Weights of a small GPT-style language model, trained from scratch on English Wikipedia: biases, 9272 steps.
Each number is 500 + 40 x the weight over the matrix's rms, rounded and kept within 0 to 999. Layers, rows and columns count from 0. Numbers have three digits each.

# o: layer 5 attention output (transposed), 256x256, rms 0.041, rows 48-63, columns 0-127
# v: layer 5 attention value, 256x256, rms 0.0404, rows 49-63, columns 0-127
# q: layer 5 attention query, 256x256, rms 0.0381, rows 64-100, columns 0-127
# k: layer 5 attention key, 256x256, rms 0.0376, rows 64-100, columns 0-127
o48:487479470502483521495461526517471516476486507506471507547490517540535519518517526482487504509498518463527508504514513513507517497491514488492499481523545474486513488489496493531474543510523514488501526518477518496567481527525468573529480511516513475525455477477489519541503473477482443504495488516510514502473488492518487503506498506482506451483495511482478493468552518476478528506505
v49:522490493489476475514539535519498478513504517548479476503489499483455520499530522551476529472504534517504553485538513517461442502491463480550498477512544472478435484473548503519472554490531475472534501469517505497504525504468468536499538488553433470476500484504540514507553499461525513528480498512484571513541466559525467537486493485505484520509507465495451560531525492506501507537497
o49:509490512500517502518491448503503500501528499507541508457540462515530517493521440454507437500491516500499477502480506519496505447479528500519503501493504502529537531540526502515530501520510512497509539468549533509487524537464512505465515469478476515544523513484508508455488445510490537478483514499451468477512563445493497519505497477524492494532488501455503510558548498489474510494523
v50:567530440456475464537525492459499535510527542518506497492534516499522482481524453496511464463517541509459480491519436497563489484498522479497511488481545506515528483503542533473497448484505441495485485495445467446494463511522454461479473525453482491456472521533528514514521486452527530488556462467521464494533543454510424522486441478530505488496422462537505539528525452427494459450468
o50:458530509489490519499466465466521516510499470501529507483469474475513520537474487499444516477531520526470473472500488508483462523483504523513509518538498543472478539488440478464472522490505522523478524510511506537519518463494533482490546493475478510526456501559500483519475495485511526493531501495473472504523489486500491493496507503463511506477498497540502440572469497501483493533445
v51:461537551525488517523499472540466549473508452489465490480560471505503469513486459495493486514480449547480490486500480524517537499461547496501510559459516501541505491524505533504542502515495482479488450490532492501512494498464561497532524501505466498548471488507512454510490489455516450438479501483493501470472496455506510466460499499464438496542431505497533444468500543520463538494536
o51:568499479510494526508532515489534486477499461527512511512456509511469473499499496541480570489498523430490524500476491487482522491498468529465476491529515435485467471475485502543482523461461500496442506522491484462485471433481499535489532520437457520461539486522523500467506525524475499500473506489518473503494505511503488469524513501441532507479523493559509459473440490531538487486462
v52:540515478470522455496511488527490518443548529554492541488496493500480468521480449539550483540537535497474507544508514529518511476540512434491486485510488551456541485488495463541496501523502460473484549484512503471519488430506476504546504532560478484478532481507431482510477491475517543499581466519510514495520510444563491509506490506505559489546467480467504436543511480485546496515477
o52:497463465489504506528477428516508523530459470508563467506483496451538494541483478500485486534488529510493538481485526485516468489547514502517550530516545459526483505496497534489428496485496536483493486493482482469524476504466493488451471493480517512566502514507544495472543487469491457481502507485501513506524454512491515506501484483477498411459491500532460490494516530529421539543516
v53:506582531486491487473497516460540501481505440462491543481463493493504537562519511488502501512504542448500493472525540443520435435504508522444492459512496505463510489503479494493522508476560484454527530534499480557490484547476476491509465425500496458589489507537542473463480482463440492447511464525469503543529519544517526527492528481505458559478566490525540538519493515520526500506489
o53:466475535477513481479516531452475490492522495518513515466496530499448530463492501505525518465493457477478508501553494476590446470487547457499491493523503553495533488508523499489521485489515482497585541505499496541477521509557475470503539502485504502460550465491540503483482505533532528445481511522508486480481505495555467484534452510482527603522524471437478531503448543532486542468540
v54:488497544484499486504465503468510448523488505483534499492498497453537517488504452521501475510527465547542521526465499498511500455464476567513501536472536519471499476441530514552467528503486526491540515479466453520499473444464540566497554508492454505488499489471594500595456515461497468493469525454461480442496452502443449483533486573478556489536494528510464493443469504494493482494509
o54:517494456469515458494474541512535527447480504538525496478520536535551475513505496455448511528467538521465521534452459522486495531507519496499523453429529458502510472559466518490516534474499543504495532401467490459446448540552424512477487494514494498493478558479527526502551519502437478507480479488538508486499505482555493473480490516494449445493507487467504492469432548473507555530515
v55:514484529496490440490487520485519526494515480556484550469522472506479499534496529482494531463486482492470502494481503497517501455494482523469525499512491516450473470508455518470507499542479478471491481472488500526492512512490432459505487503547515478523495485535474516476484472493475504505474530512513463501517498545487534508512508513488507516510531499570512517514480472471531510493480
o55:457464510471539523489460484523481538500493491506509514480452507485495506525518493458501506503481453504460503457462478450525511510519522477499490510467513508532534492490504505486521491489518515490543472483479503479488549504542469515505540470456523500494492470506525494525467544495494494475510495455550506506492515510533526477503491526527515494517454492450487484479463553507513508506535
v56:425471483567524537548475502503452484478483489486525514472496488524496520458476482507513517537483471527487495493466503539506496530453481510568498525503501489470445508506503486498481525491516495533497465492477532499513555510542503536484460534491507520485518508484496483507575496512490481557493559477533470475487497477512525432536506545475569499475505468508504520440505563495520488513482
o56:520513458504496482489497606507529542497472545484471552499491487512510545506487476479497519499491516527498559516468519493488570534485485524475500530479480506512493479499481505478494536464470480516448521524494504486489445516490484509533451528473502447482475513539506500491472534493552490505464452475544546495490538495501504486511544492496520429518465496504517475502476520464531512510540
v57:503486490532459464496479489515550504519494479518422480487511483479512506515451553521494521481474488544477541516537514482502601534547498509489507505549535552498470525504469465494542510488475497467509486482543467456519554478467508479555587446474483491508511481506504498457552478487518456513490467505459492470487517550514437537495501548587473489462506499498495519460494535502453544484538
o57:484494493541525534514486573543498447542505508513525473481478523454487488465565487507513505539494507450511476474512484482527515491495508468477526541479462494515477492456452481554535509521528526526481449522482493497443500515467493548422489467458508477477522547483461517534514473506516498545475508483509441534534549490527565494511505507514506489503487487495505510511494479543459441462524
v58:593515515544541509435523500512512542487459523482540530495497500455506509539520493492490537522476525490506552549512518551507549517525551477497493520486496489492608516489524524531470512505502478528520509557468501454488514486441483523486495568537477493518525483459469499561518506502447477539471446474462492522531503532475519496493536455525542503503445501462474455498477458569525505508508
o58:521498463428504522504560492505501524510513551522519521526482545545510493521505504473485499523436507520484534486463450485485507532438474536490505540491478534525439484518491503531467542515492508434461481446412506505531507564521542487494475508527479434522505505485471479476526510499509479458522525530491536518518515476523512512560477512512478469545527440514538492475455531541507511562527
v59:480509501494518562545539509491471435508536477520515492473491488541542465461496439507450476517479457469486513496534467452495519505531522460491507408519484526542499524482572498498512543498507548545468496522479518504481534505503569487482544505492479486489495488519483550500487523470561494457508477494526459523474468488463474474492526509496508500500529534518386539491504537484501524548519
o59:548495519492540525473460502462531492497484476502506514480468454498480496482523518520472481504519495544533482533490488519502539442507494492480484523504474485510476494457496504492516443491489522483471465507556520519480535447539541515521519473503501522501502525493492534512520485512469503529464503517506517517469554490529456491463481487479481484521516547479469489525496476508461481462455
v60:433505465543483467462488479548487479552512524526525542531459524559479518568472543473444519483533461515517462498447511532476467457476526506490496494529516529463532535475496528476420465474524480486486532528454545584496531495519465486554450442535483579533539465494507505476492530509477501473522499471520514480519459497511498540499487455399583488517573535529482535474452505493465491498514
o60:548495451497527473547462534497454528476467469488461536521506465467517541524531493483492470495503537512497490513521536445518500490533512507473494490504495550481530469487457532473538490494518480519544525455512508468526494533533498495473509477503517516516545481480467471472489527468508503441508518474462493520458516525491474533569519529522519476522514524427460505482493491490498541504542
v61:553527486527521528458498469496453475498493477496537521494487452483499526491520497521512512519513456508504510476483464505480527475470482487503493474481476472495497520523573508527517479476527506530494470515469498551486460550521476463533527467507488463480514494528505449523549513424499490465490531483461493516482499491523486526541518472502500511464585475531433493496587478457507493547481
o61:478556503465497482525483445483455548502470511441510540490506539571502542491512483468480500490478515484487525473506469501529471462493493514467527529489453501487487509508513530488544530552537529492523542470518472535432525494510502488519437545520461500515458500528515528464523423545503469499471537549463518489512478491498432499526482538493463486529492459462497527508494536482479498479550
v62:519506533497500468509499478482557507451488536503549519504525536542446547471529530510527538513586515499509483505501512490454492507503463488486513520490511491494449461509516530550526496514467580478524541477520489496534508472464466532495482522495520531458499470534454503499495496582452539515498477515493522460510500604533494499488462503540531532493491487528510540516540497487499495583479
o62:489463498487520482499532448518508524497460537531537464504519481479536481516502498483486486516491535511466491553481490507496528470485580453554532499485507503495577534526525511463414491502496516537467463455472515481440481516500484510521481492481461511479533471479508466475490474487533506461507514490509531486493504475470512496465492531520519478507441453475531539494538461482518476521552
v63:536518511416533538482516496478509485554508539540522531498498495476503536490529529517513513475530504420456477482499497444487462532455497511504493489458513467515542503546529454458502488489543495493499527536479477535545511501523516485499479482479481520531528553511502511480521501448481523529511472497540506516507491538463490467477492490488480498548559514555484498487509503478536535559550
o63:480510505465461509450518452463500525515423537504503544482477469511452506464495471476494479485486494568506468504509521506544452491533522515505525495462499530461514508483557531495475507522479517527511518464503476531497475495526565499506522512512503481524540490514514511523481466508513526488507489488492518488492490461534517499519504481508509564505532483428519510513449489527488520454518
q64:515516508454501488529480502497476494517472513500510517516502495483502533497499535489495484520502503537515507497530493507483528502520476552472504460517522504528522489508494479514462497504506494505496526483487482526498529478496519470491522515504516481510501511481503507521488552489525490463497498486522464501514522459483492493486492511472495500493501496483497509483510508507538510515491
k64:501476526533508508470520528505501490497570487496473474507496492517515476553517470525499501465490505483503522481495521464511474499486532508484502485487522507495498507473493491487500508490507485501507479499512489492519505514497500516512495502528489497479482482535489503511510474482489515494488507506505516485505507516512476485489506459483531497528490505519494482526503506501493486500508
q65:495488495500503484521528482519494509522518513481481493486496521510510486494491497511516502514496511518498459494495481498483496501507518516478498496494517526496476496501502500520524516489499503495512494490507506512508491514479510519464481489485495505471532480508487493511491497492490496501500518503484509502488507507503498485494490496511485503497524479539495540489492491526502513501498
k65:488520523538490517501499507497487499481503526497490491529524503510463503503493503493495491480498500498515516491508497494531499518514486477490512504520508458512509492494477489486491488509509505507496493493473520494485505507512505510515491510518504489505470519504504498524513495514478495503501518518483507478498500507482486476488507479496473512518479523496489482522496491499494491505499
q66:487468497484496502475502482506494488504489465491533514509515467498516502504482414527491487503496521541506497482519474462523501506496510510487480491487494494516520506464466500494496502487513490483503488490467467467510503511514494494519498489532521500490508467524505514512497499485505525502484512490511520518506509467496522510501499477499499527497503542486504462495510509477503498509467
k66:494503502506512491504500519526484486496499535525477484501484532497508502484517526490512505483496531497502473523504500534493478508498505505505495489508494514489500501536495505494512500513506496479480512448514495487526518514494487502505475468484508499489496524514493518492531490527515514510480495532487504511515498518510546494521500503482493495522490511511509508496480507529503473504508
q67:479493502498504494495468525500479474469531490488529522531530532508462527500522491488489497527512474557463535489490497506524521473465510487467486463519494541526507521492507451490513501518491499443514486445484470471482528495509512451519481531490507489503514477504535513473489505479471512515473518481515483508520466485483493515490516516494490495517526484495481479499505519485490439534482
k67:498522509468495523489534481453515514524500483500494468460467489481516484523517489538470498478509510493508485501508506485498504518506499507570508527507493458453495471511518525481505532523505473528506542506537490528537454480507483536483507484503488522528482494481459503523508511500511500520527470497518524492483541490505514515515512502478485500500481471501478475487519487478493516483482
q68:511512519467494473525494525474487541493504515470480499514483473508519492542505497503518505447523494461480524507473516527531475496491503488528491521518499521464494513497521467513509524499514504533493492538491497517465477512502484511470519521494489514505502501492489533430510507498502540512549482479451510456498520504516440488496450506488540459480520463536502526484473474490469519479486
k68:505509474539523492494473495521549494514481487515472527498512531496461510452499496483525492524526446537499489523512503531485497509522508512457494469453503463525484491486504468501487448506479532459458456521475528497516518492466488484535528569523488530501489506513516457498522469511486535504488511472477488476510495509499561494501517540468497488517485515489491481492514501508463493497515
q69:527526534482528499531521521501514521490504545508474480448472492518553458469508549494500516525486514435541502525472517478473472536512507510539537545511466482476521504535526503475537508494497474536494519555476527517495448488468476520484509520454489539484482502498466465528527473522509463509552533521491510481488548535520459499518496516466522484507503484506529490488487490532507534481510
k69:475510489547491501488496498544507487469500473463513507511518510494477495485516512486530510476499518508467521498524492538485491507509479487449488511473518518519468527475495508518491512508520515468471469435485502495467557519540502520536480505512509444496502526502509483520488507529488479484485531474485446532525476501454511516487478507513507483466527547488522533488443526522514507518534
q70:488535510527550524472516502476519523472477517540482495459501528506542490470507555511505520535475528487516466522485524521480501539481482531519549546501457477506499494530497529470525498510466458494519554529456491470485493518487529528503529521491477484475529501500490489539550466522534470508536553501533500480477579537510526487488511523475494484511504508506554484513505503528521507512497
k70:524490508449518510475492484514469499469559540434475469477497537471540531469469466518505506473497552459527556441496446484516518494529511457495499535499468524507514548474488498493501502510515495529522514423501478466473490492536491474480464437510531496534464492487480517487492517510497485488501541492479474576502459513509482544525528487534475488494497499513540501501503547474491457543491
q71:491485505538500500489548469489515467516489470523544535537531473507471540489481519537476489532498519547501501469542512451496528509470489534528499453526487514539538464478475501464491494511490493506534559497493495511526491458517530475514464476513503463505451495486527501502498526487467498473473515513557500501512497501486547534505528493534485544506459527465496437545526529476527468488512
k71:537525522506539525530499515465489533473502527539499465466481509482492491530487461510477462515504494476504516528431509480499537468466505503542506493501492496482514532550505515456525497476486484528517496523521481472523465498490473501492515475496484526483524491515490525495516489496518536524506503504484489451484491503588476480487561528465504464529480485499508490512547474511452479493486
q72:519490471484471474522472511530489478514532474465468496552501481530513500530505481509510491456522489512472520459476477528557496457522501436488458435488522521503497508488531496546481498519531535513494470491539544499518491485538501486483496485515524530506462527486452507504466519476465495483499451522531474521535473463494487503477476471543499509516512494514458519502495485450483468505484
k72:480456490535486514522536498497507455509463476540528516559507483529448505540536538476499478503501491500474462553493515484499490489484453528481516500470527505482476484504513475509469503471510484454470514526502531524522527517488534500503514529491487489514517506485518484520484501503515518531466461517507486496504522511457552454488479473506506531490480514495493491505481482482499522498475
q73:464537505505548544471471536517524537505506534541481481499470547497482443497511489488507526508476528489503488513496516537500511520517520516494499538483502516477440513502510481480505489497496489483497492532468482469478553480463479510501536556506517487485595508536456507552527471517494492530531476497472544458471529538488511468483475518477520507508560521517517558456494443543503514506535
k73:481491488442539513472479489491489477502535487422484466470502490560493563473488441517463502505481532509502564423525447440497507500503553453532488501524456512527538548480518468509518506500496526540550498396527461481462500505537523503486454439541538500556447492470463513495472535479473477459482516506539455572501484478483523552576505497554495503506517448508538493510473571459533401518481
q74:513572520512540532454489522505509504472548538524500496496525535487445509465529514508485541482488509569529617469473530493505507527461482509477534519536427502568508456492481458435531510543461468524524561513435433424448523511437474529557504477526519488447490426493508478494535534515512517494506495514499514541465450512554571505523566582530500503475456546504577482515532490532526482525497
k74:508518534481539492484499529528510559516515518493478459451479556483478446473478501519444473586466536496548504451519473509513497507527562532497523529528466543487524517440479533496549521412468444460466519497508498493442483476482487548455474459470499524518487496499512478517503383497504491470471535466554472525468438525529521465537481470469533485469533516476518518465472474502498469553515
q75:514503517499438476518496503507479471477484539485506532510520475502510545485514543510495465498477511525475518465459487488537454458483473465490512487454487494549532482489507539499484499519530490497502516482509537478519447503491513488514488505485478514496447480446474457527483530483469479478518485521511478555508498491530481515500508515542466510459489528497471478534491540491504492540493
k75:473518494618470437455540494521438538515464532580535562569583499448537540478484528449514435484510485527460549499526508545500480461465460517447465480472571449520451489436453527456445480572514434431444520561470499517577561475446497449559551528482501500399528522545540451473522476495498534556473489479501491483529489454478532492449503539507491524460456524490481508489489452466457572476545
q76:441513491521528546477461493522496471511533491414503487502477515472518538487479437488435513469471560406456508495481507418511484519503505550450563581533471552518520499460601527450469554460519457527493531556514482479433492451509513471461476474449507476568465494488505460456493560592522546493468562499406505582478472468442468527510487509470501542385482515520418490537470495514518529529462
k76:535553465494471518506546519511460510551559500544469500477447467499494482428483463488489479544534556492511443413573477548504562527492550513481581490462448626482508452469476545515548509464571484524523494484531545450502450445549566481523431488510480513521429558548503502522555442552498530567505607483534486510472493482528471471504499528509529441506530508460496457505529514561448489513482
q77:481497503474546547489491501532475478489455436476551541555537475475513509499507461479465483472449533504516536559550472508466516488489520445506494532451515499454510500440491498481455526508519530564497541529482456599505502523504497456400635495483474472513518536519509469485497458451556528463489443464475496561516491473485495448528462494522522540433470496526452499501472466498500502452490
k77:486478546467542516501556559495469493501532465442495563529551415421541516458531498527478475451597509490515419548459533539502519501499428541409509503446502608453486503527458509492496446528520491546443531521500462599548447551545490519539515454500538517569523459529539505530485510501512519552531494456518474550528533468519542541478491488539466525565505445562513481602458452530532493498502
q78:515559557423532567511471449518460567500522560462447505470495512472429545502474600485498499513435538515530519494434427489482517464593570594477455508557508509485414578551505467590510586454464577519495540498490488467516493446458495552486471470475442546491572503465547519493502454489457498491554476523526490556494476479482489541432548502534515514510462516583562529538523496568452555498489
k78:542502576493486489524493509510458549502535515529518457503451442529469525465422476415470513572394506560500503510533455545545549494530546522555529451474552558523508578490544516436493469570512511499562419387491523457478540489474508507525501446469521520557580434434540475521426443488525507558524528508543529501597505525463479525523494478574527517487467366524457518530534566485515537457459
q79:538495519452455454480481463499486523450514501477484495487521530453521498540508513499517495550537487499538515523538502541493496541509501485519462487463482449486474486463487555423453515477537500512505571480457521480478519500474488529533526487503440499477462468481576484470488449509433516445513579497460451450483510534524464393530433506468431508541533501521589518588503496486521465563537
k79:541456463542504478489541503562520511501442578465516536515535509481472556468564572514516488609444555485499519523444507521486547519530544523519521549485527468558514539435513484513478506496553478520510490459442475421475511547475469453477492432529527485483511412495527483470466504426482506400544539486537485493467379506450461512572452488447493475497559476527542507480535493565470539543521
q80:509484500497495540529518485405498511421455561448446467530439526480485464482527513562460465425508493516564537569478528481477514440434533500603542551531459586515475509493499550477519514539509520536547501461490501453514572494442530469484467499500456464525539509445512536491521541540518498448621476544535548479518510542529498549556489497486488506538490411477571453451491427496505518499537
k80:497478531494426405469440510524578493457503471450517497494476525442496481499533474524480537474459516484500490539399488510494508506436539576557478501470521564509495539460458491510462451584517525541535547443504483594437606547498573499453495497542475545467563531506623524473448459476543564484562452499466503459483402458523525538539485486499446491537533478471489485517505443474542555577536
q81:494457564517459505515515461399473561485553490566527417497517520510569491483476542473502506495515455484449397525416448534478474461462474483475447451470546466518526457536542455625510429421532491506542509480566521493555478485496463459561460493524541475542552502456469532494510527569504555444477414535575563551537520514480528524475547479479575466547450542443498563491510523526483572508503
k81:447498506447467552516487515478564462458524462545486418591482425532462543515493502476556491503509462496475436532462543506495517499503526447503526434478555479544532455513601580500487478480548519513593488432423472465546548474557517473557570476542533483511546496445437536450486478535468581510446441517504561487506489522492476449467488536545490475550471590463516532464559508523476579499482
q82:460566483503529531542489446476456477504442487559526491509495415440492476512504470478481490560507486437478516546488501593543494549452472519542475443509458594468565506467497482517473535510509500513506479514416421501506548500519470489426591484507457394486481495484479576493564442536552448439535550434389515517522521545435539516544500546531515562515442537514530518473475508521565553576540
k82:470544569472464545453519561521573473505515404486563597472532477543472588491541536502477497494469501492497481520428462559439476412534561561459510465492484544473508492531545477510517530533502555530536540495607515445475552575542472421401544448457507537462558517507503523534526508457555447499565511411514510440496488497543510482420550481530550527549490473575498533546441501529446421476547
q83:544541459463438425509489504472512562551503525550579523445514503524462470497527577501569444567506502483453521479452464474524470443530456517491486443477492563526485506506376527522471459540508475504490504465485386417504466454488498452393505590572514535495497517506545552530450428494515488543439534428505489496543529571504460473422505500539406589587455447510567552490440485473560508517478
k83:468509492480538461500477471543542480438515501470502546463461459514445448457562551479447507460507471474500524483542540496500475493622487508524491493425496580567533509530418505438471530476449510463546405517504489468506430503495540424445477518540464543529531454566592472520496476521504484459470543493553492462529547516479528511541468514501482538456451476521516533542504527490595484506515
q84:527479427555450340584475545535528476459518528497515492516467515496447556509487494523549517421525516539465480502483512560522388524472464494536491477521503374547566413463470545474491454536553479596532532455505500466516556495472558492471466498541466525458482465432479489561527554469521488442470510482510480410543469577507569542459449479464484503579455478463594480522418541456491585521548
k84:534615398562509513577538465524496498516539477493435483503472533532467462524474508558537498423504465439401510517519510500485500484489594517525430525531526384497573559542548512524455519480475476507493513489538489509485597438522489490486507520449487493477465530517502455481554574476449535500471514526478504455508504493489583565564470544470544510488486481485478474486514563442543515524553
q85:509496499480491500564571502528469549488494509587505563463541551400473522426459511495459525464532536551487552460559519491519462435472529517399502539469475476474470455524517500510507561523442535459465543458594473566539569455441476548494524531476492506525570512554505474518409545510515488547440571571430504510457578443464481434468534522546489473539565491479564480530551488560489499475435
k85:456437489542475473559493528489464564543485533532521487496515572455452539537473417432539508529463510445494555529593520473499521560567586516573513476511508474520509446427513508502571552489489486503463480477499551569512540461440539494515515505521484527487495461474462425469377511470461523560523497475434512540514538550434497363522457473537481481501513511542492524455514521524500433518483
q86:480435479457412523457525530482474555535547529569604517480628503593548512500480543476569496537546555488474525522537445457470440515483411469517498493431511462451569525454516488554535491494536537470553590544479543421543551468546455435500431507603484532506528527486491529495486529498433512448436460551509559611561530520495453494460452499536627549515487497492478529445534500429522521477449
k86:465441467498488515462554514449572493499556432517540506531568446550550535464591543453477522477549462481417551570560596501431497508506444495501443433416413519490523496524544551462480517437554491462527494476376508507576442511500479494433448505559521515480509478468531538467476536523470475500482483468531524590527453506513484506423532528513549546493457462450503543461642475501493561516488
q87:513463536405548544440450499464527455491531458557496432467450571486542455458508411534461503557588472465537480545433566508493534571481469454596538530470483587416463505534483505506478524524448518501433435501506510478482457454506567538463462456531486467526502487507492537496447480551548434478431482564496490387458532517497519560523551499478451529569496520603544471501458494518558493585519
k87:545489626429448484417438502519493510510474465513479455472433542518478451484515526535468549538489528489534504564430496458532528545530480542537560529513522468525495475531493461468540472432471470476488488411535496427495505505503499516447448447510488520473523493430511561545490520455499567498481496491533492447462414494548504530639498451476401485498537461483485465507501442546487573499499
q88:481535536567438549591465544488481463520429473587492513459541492578589574500410494475573566527564448540501562565478505539525521363492463559483493421496528543490534531475583377462496470500520477458517562537576564567451474518453450562425491471460464522493462488507547449492544509542421478547505510516462500627536482505489482505439471500485625506482490587406572531485551508508515461506508
k88:496531519563448476483525538445517497563493467494538533480569456428566572550440550465575465501402459508493572554486452518432526482431473501523484428407437525533482645499508501518489507586550501491474501512573487573579535528455525471576539460498503567483539508497551446488380518431497471523553509564530571501523510484421460585402508548479540537499474452528474641466513486509481483439503
q89:514635584500557520439504554471453495472551442495454572560545415491511522436520518462456553468485545503555563491549535534465405395407399517397497436497458558509478456465445487517556434469452487519541517476492540517526491470520470445511507434436463414527449471559418503521538408444483481546536526541409523519516550513521544571470517479508555507519574519533500535544502462432519463559566
k89:449534537525428489493479584490525501526522529463523559540503515488418560512576474548490471498465482590526607541450448509440503503478433475487474412548483420446462458493466477419542500588494553510564459450591440481501583502521519459500537524532462557425529464524487483491511481427578482440609415502481492514530472546468535536446479515578527474524525473504490516565518497439475461472505
q90:500600508558487516449488517516471475589466516487470572436528537511486500438499476560501571537511570534462496492466540503530537499503463482571503548510523508462501474512508444513496441484475521468497479487477497510433517529522390556433538508545538531545539454512418531481428481510500474523494459483464422534500416485570479487569525516519506482469537425438510508463496546485480508499475
k90:510491578399539475428471528545463471503497425480535548465534556501470430492384494423485533506500499528452613507483531461520483500536462521537562514525528476495505581504470499445518431553489439410507506447472491545516472530439500512410554547460517502447599490490581479531507559505490449510495533475484392577497536491497533487546472517574546430457405458496467545470522452426566559402523
q91:500457477507510548499437509505522436524508456501528480470429545505513474544450501501468541584508466407544495500599516505407531551445443509510495429549521438525497546505437473514488420408438511468476548558503524509482481443471523493458488508489564516542483522506481488454523427552527492446478529478543467525557497456519515521555562450507577516465457591424506526429524504478555402487504
k91:483487480500540527554486519427527485527540376469517564482475546470524504517464502528425536565522507468515518558472485497499504528399465473459513546493480437452509480514396479560501498441475466501554628454485516454479491460455478513546510470463547546580520465489542477492570488488530472516497473506571526465579525505542439616472547485506514499503441499499507552438495432553480563493511
q92:500473444490493559498510522559418549468443615531547562523495493497524501478535494520540462491546528510506495514494547467446449548449506482487444451493519548528479523440509480555549475527426541542536513499522458532529543538510536517476479475534486571517566543533586500513383494590489524539505501567529523543520447494503487505494562561515536446512568480470517425455457474595506471509414
k92:418463434443566439543512591511536496457465547485486532546446504445509521497466498480503552568458528500500524461499531460507476617394533548520468483415464480527515526471497462472478549572526473460527488469431475523459492567492498550508557480500529458468573499505580470490408492568498511535468383524499480482538482452512492435509553538463467519490466471579474455478556488500499500514428
q93:552463560407453508476517462498543553480501557483542495519546428482533482485457521471579441471450417436474501451472523497510398530540583500438534556592484496493476492496484590492505529499477523556476480533447491457514499540536520485488547492485478517502459501437458558468476558479511515514563529441499464451486511449480440441454512466514509497485466459456517474554517470457402491467524
k93:510441539512526489461484482464482512505477511490489519526478383520487491506506503494463442465493491467540514608577539475476455569506503499452450531543506463484597485517515526490519509524492473527552485551499537501540469499508465528478452478501501473528387524495432479477528573494511533415506493495432533530475572576520503474507468547490541524484507550527498389511529559528458571550518
q94:562593490533511500508547444495480483551501510513475487563445523523505492559555642543514457433468494503513496467523504446509543486510530410504463489587497417515454493504482471509487470471485552460470386529403521416498499434515445474653531494555505421441414502432410463499496470519445573455508440475497551483525425508561541536523555523564479532418544516489509485528570562508516553599447
k94:499502513525522540523495550566552431464503572447527563513502523540492564479544514469513497467442551501481546470487505451475521445482535471542515458552503460560400534517503488560425474531533611486503438452517449402498507453533460492466488490551525454531423580527535466495498519498528500496478498508478505496513416558434522474544475501531486518513484594543514514585535556375470510413523
q95:509542499514506551488511539450516493456514516433488463460466529496451496514483559502430464442463511508493475543524512512490512476505481472523475508509444507461497519470546485387496550514460455492554492518505494506524402540509538519528450472464506470510473461476502498504558546511540541504623440578459514574498522487573505556514489452507593506496508462548503455563451489478504506486496
k95:441490533538445488448446497576450522518425475491511437471431524460485453487537523511491494464525488521468468601438480487554520552505450399478529570442533505525478582520530459490541450553566513609481587527568522565478485476483590536517493453610538529472463467509536503514496511500604528504555492560500539514443470473464488594564593466482516483534515403491503497450506509505406522418460
q96:492545422487521490506586515533480476582488596541547510508552480431475526471546428485498488499560552610454515482563417495484469578474522560532503550508515537503521491454488528502501577461503553426435509508434461504545520455485505467448507602508411511450583516532502572492510456534466496461438606425450495513531547508522451369509494570465488471516470455472481481474488499516505526573455
k96:601518451498456454463586493510551475507507525569518600504591457483505503456465437469458470474471454511443485446437569601514462498580568493501533519521578566538532476443481519461458570523532464479461475532421509542498494499488559509427486478498491462528471473549460503516553490539483434504524528447498438529507529497427504417406518524509509522523491436537563478592522560457496445464462
q97:514523484538419484461477471456520535480519405513518511538447498535418516549464588521494530504551538535469570509513559495543439448454594573489443407478499453505485434444508550520491481483478526514491539537491590532541534438509434576534503517470523439555576462500415446498423505484474546549556555506444498527534477486510442496518541478555505505529565402533556494558497450502513474494535
k97:485491429517491464519505467489474506511520540471504564526504528503500490564531479536492511573425470460465612560543460451478561511468611522538450460507576402496497427431496508541460469491537455549500552480412581483448501450467518533389539494543575487491470465500460423551359508499497522418529546481434468434538488518535499548527426554549553472519478506505503514450517476503494515455554
q98:566495444578456521550470429486560543525560527492501493556534474477556534489512531529486451500440558602449520473460521512556496546529419483521476465535499540492499490468563521528499495476484493493508492496456489537531493506478504543559493476474417474577501505442492523522535556599452498492463497494477446561509471432499526473509495457492449577363505543428507545473443502536474599556398
k98:513543503528508571537526517495538496503512514494487489540542529536522516485482525455543556476438487550486576525495466556477504451559499493484472468535431538489435462479491546597515494505481478489469559520577462451515499435498517523478459461454525467537470517528494503526563602509480503545487566448478479493514487504512495454487536548470474562491491589453521460507490474555392554486434
q99:497565532427427511509541487514505436418471464478519503438469427453544563488540600465481469456414505457494465433394488476541499514534459444443543526409522486531422453494534569576481488530532504541399446511442464522502415488533484482463480499513499566548534446484466467555488531504546504441491481495500445461516448465531530494555523461527476487493469460480500527588519558492438473540483
k99:456508504477505543491469517507410497485514561452477490449531394535488525514507524501552488538509489394454433422552534491525508456542485508427523506467586510528489446509477536513500516540469596524495473502516491532506447496503465487438485509439539500507413485527436487531474541572512550488428504477512465501461522526576571450511484530597489524500489549443455489578507627511417595446532
q100:481434511513560513524491482497544533560456529519464388490496460526493518524455458500543517573428468548491543467510438490475578526538483445465582588509578464565466595586517464558511566442521456453501502463514470448486501513479499477561500577497442472411411495535533616450458380401497469466547444420525428489486488472417440530477416511566578512466549596542427489490493533529455420544533
k100:546372507598503503481523468545526560468489489541538493509489502530502467462461470496517459432542525532549443439466502505478483474531423378501509483531512551489465574505508482473544582437493573493483398443468468448485543494457462526554476558458503496506513569469524592461479436505452453475485468497514529556477581505442449528412412468471516495475531476564488467554507550470472389560500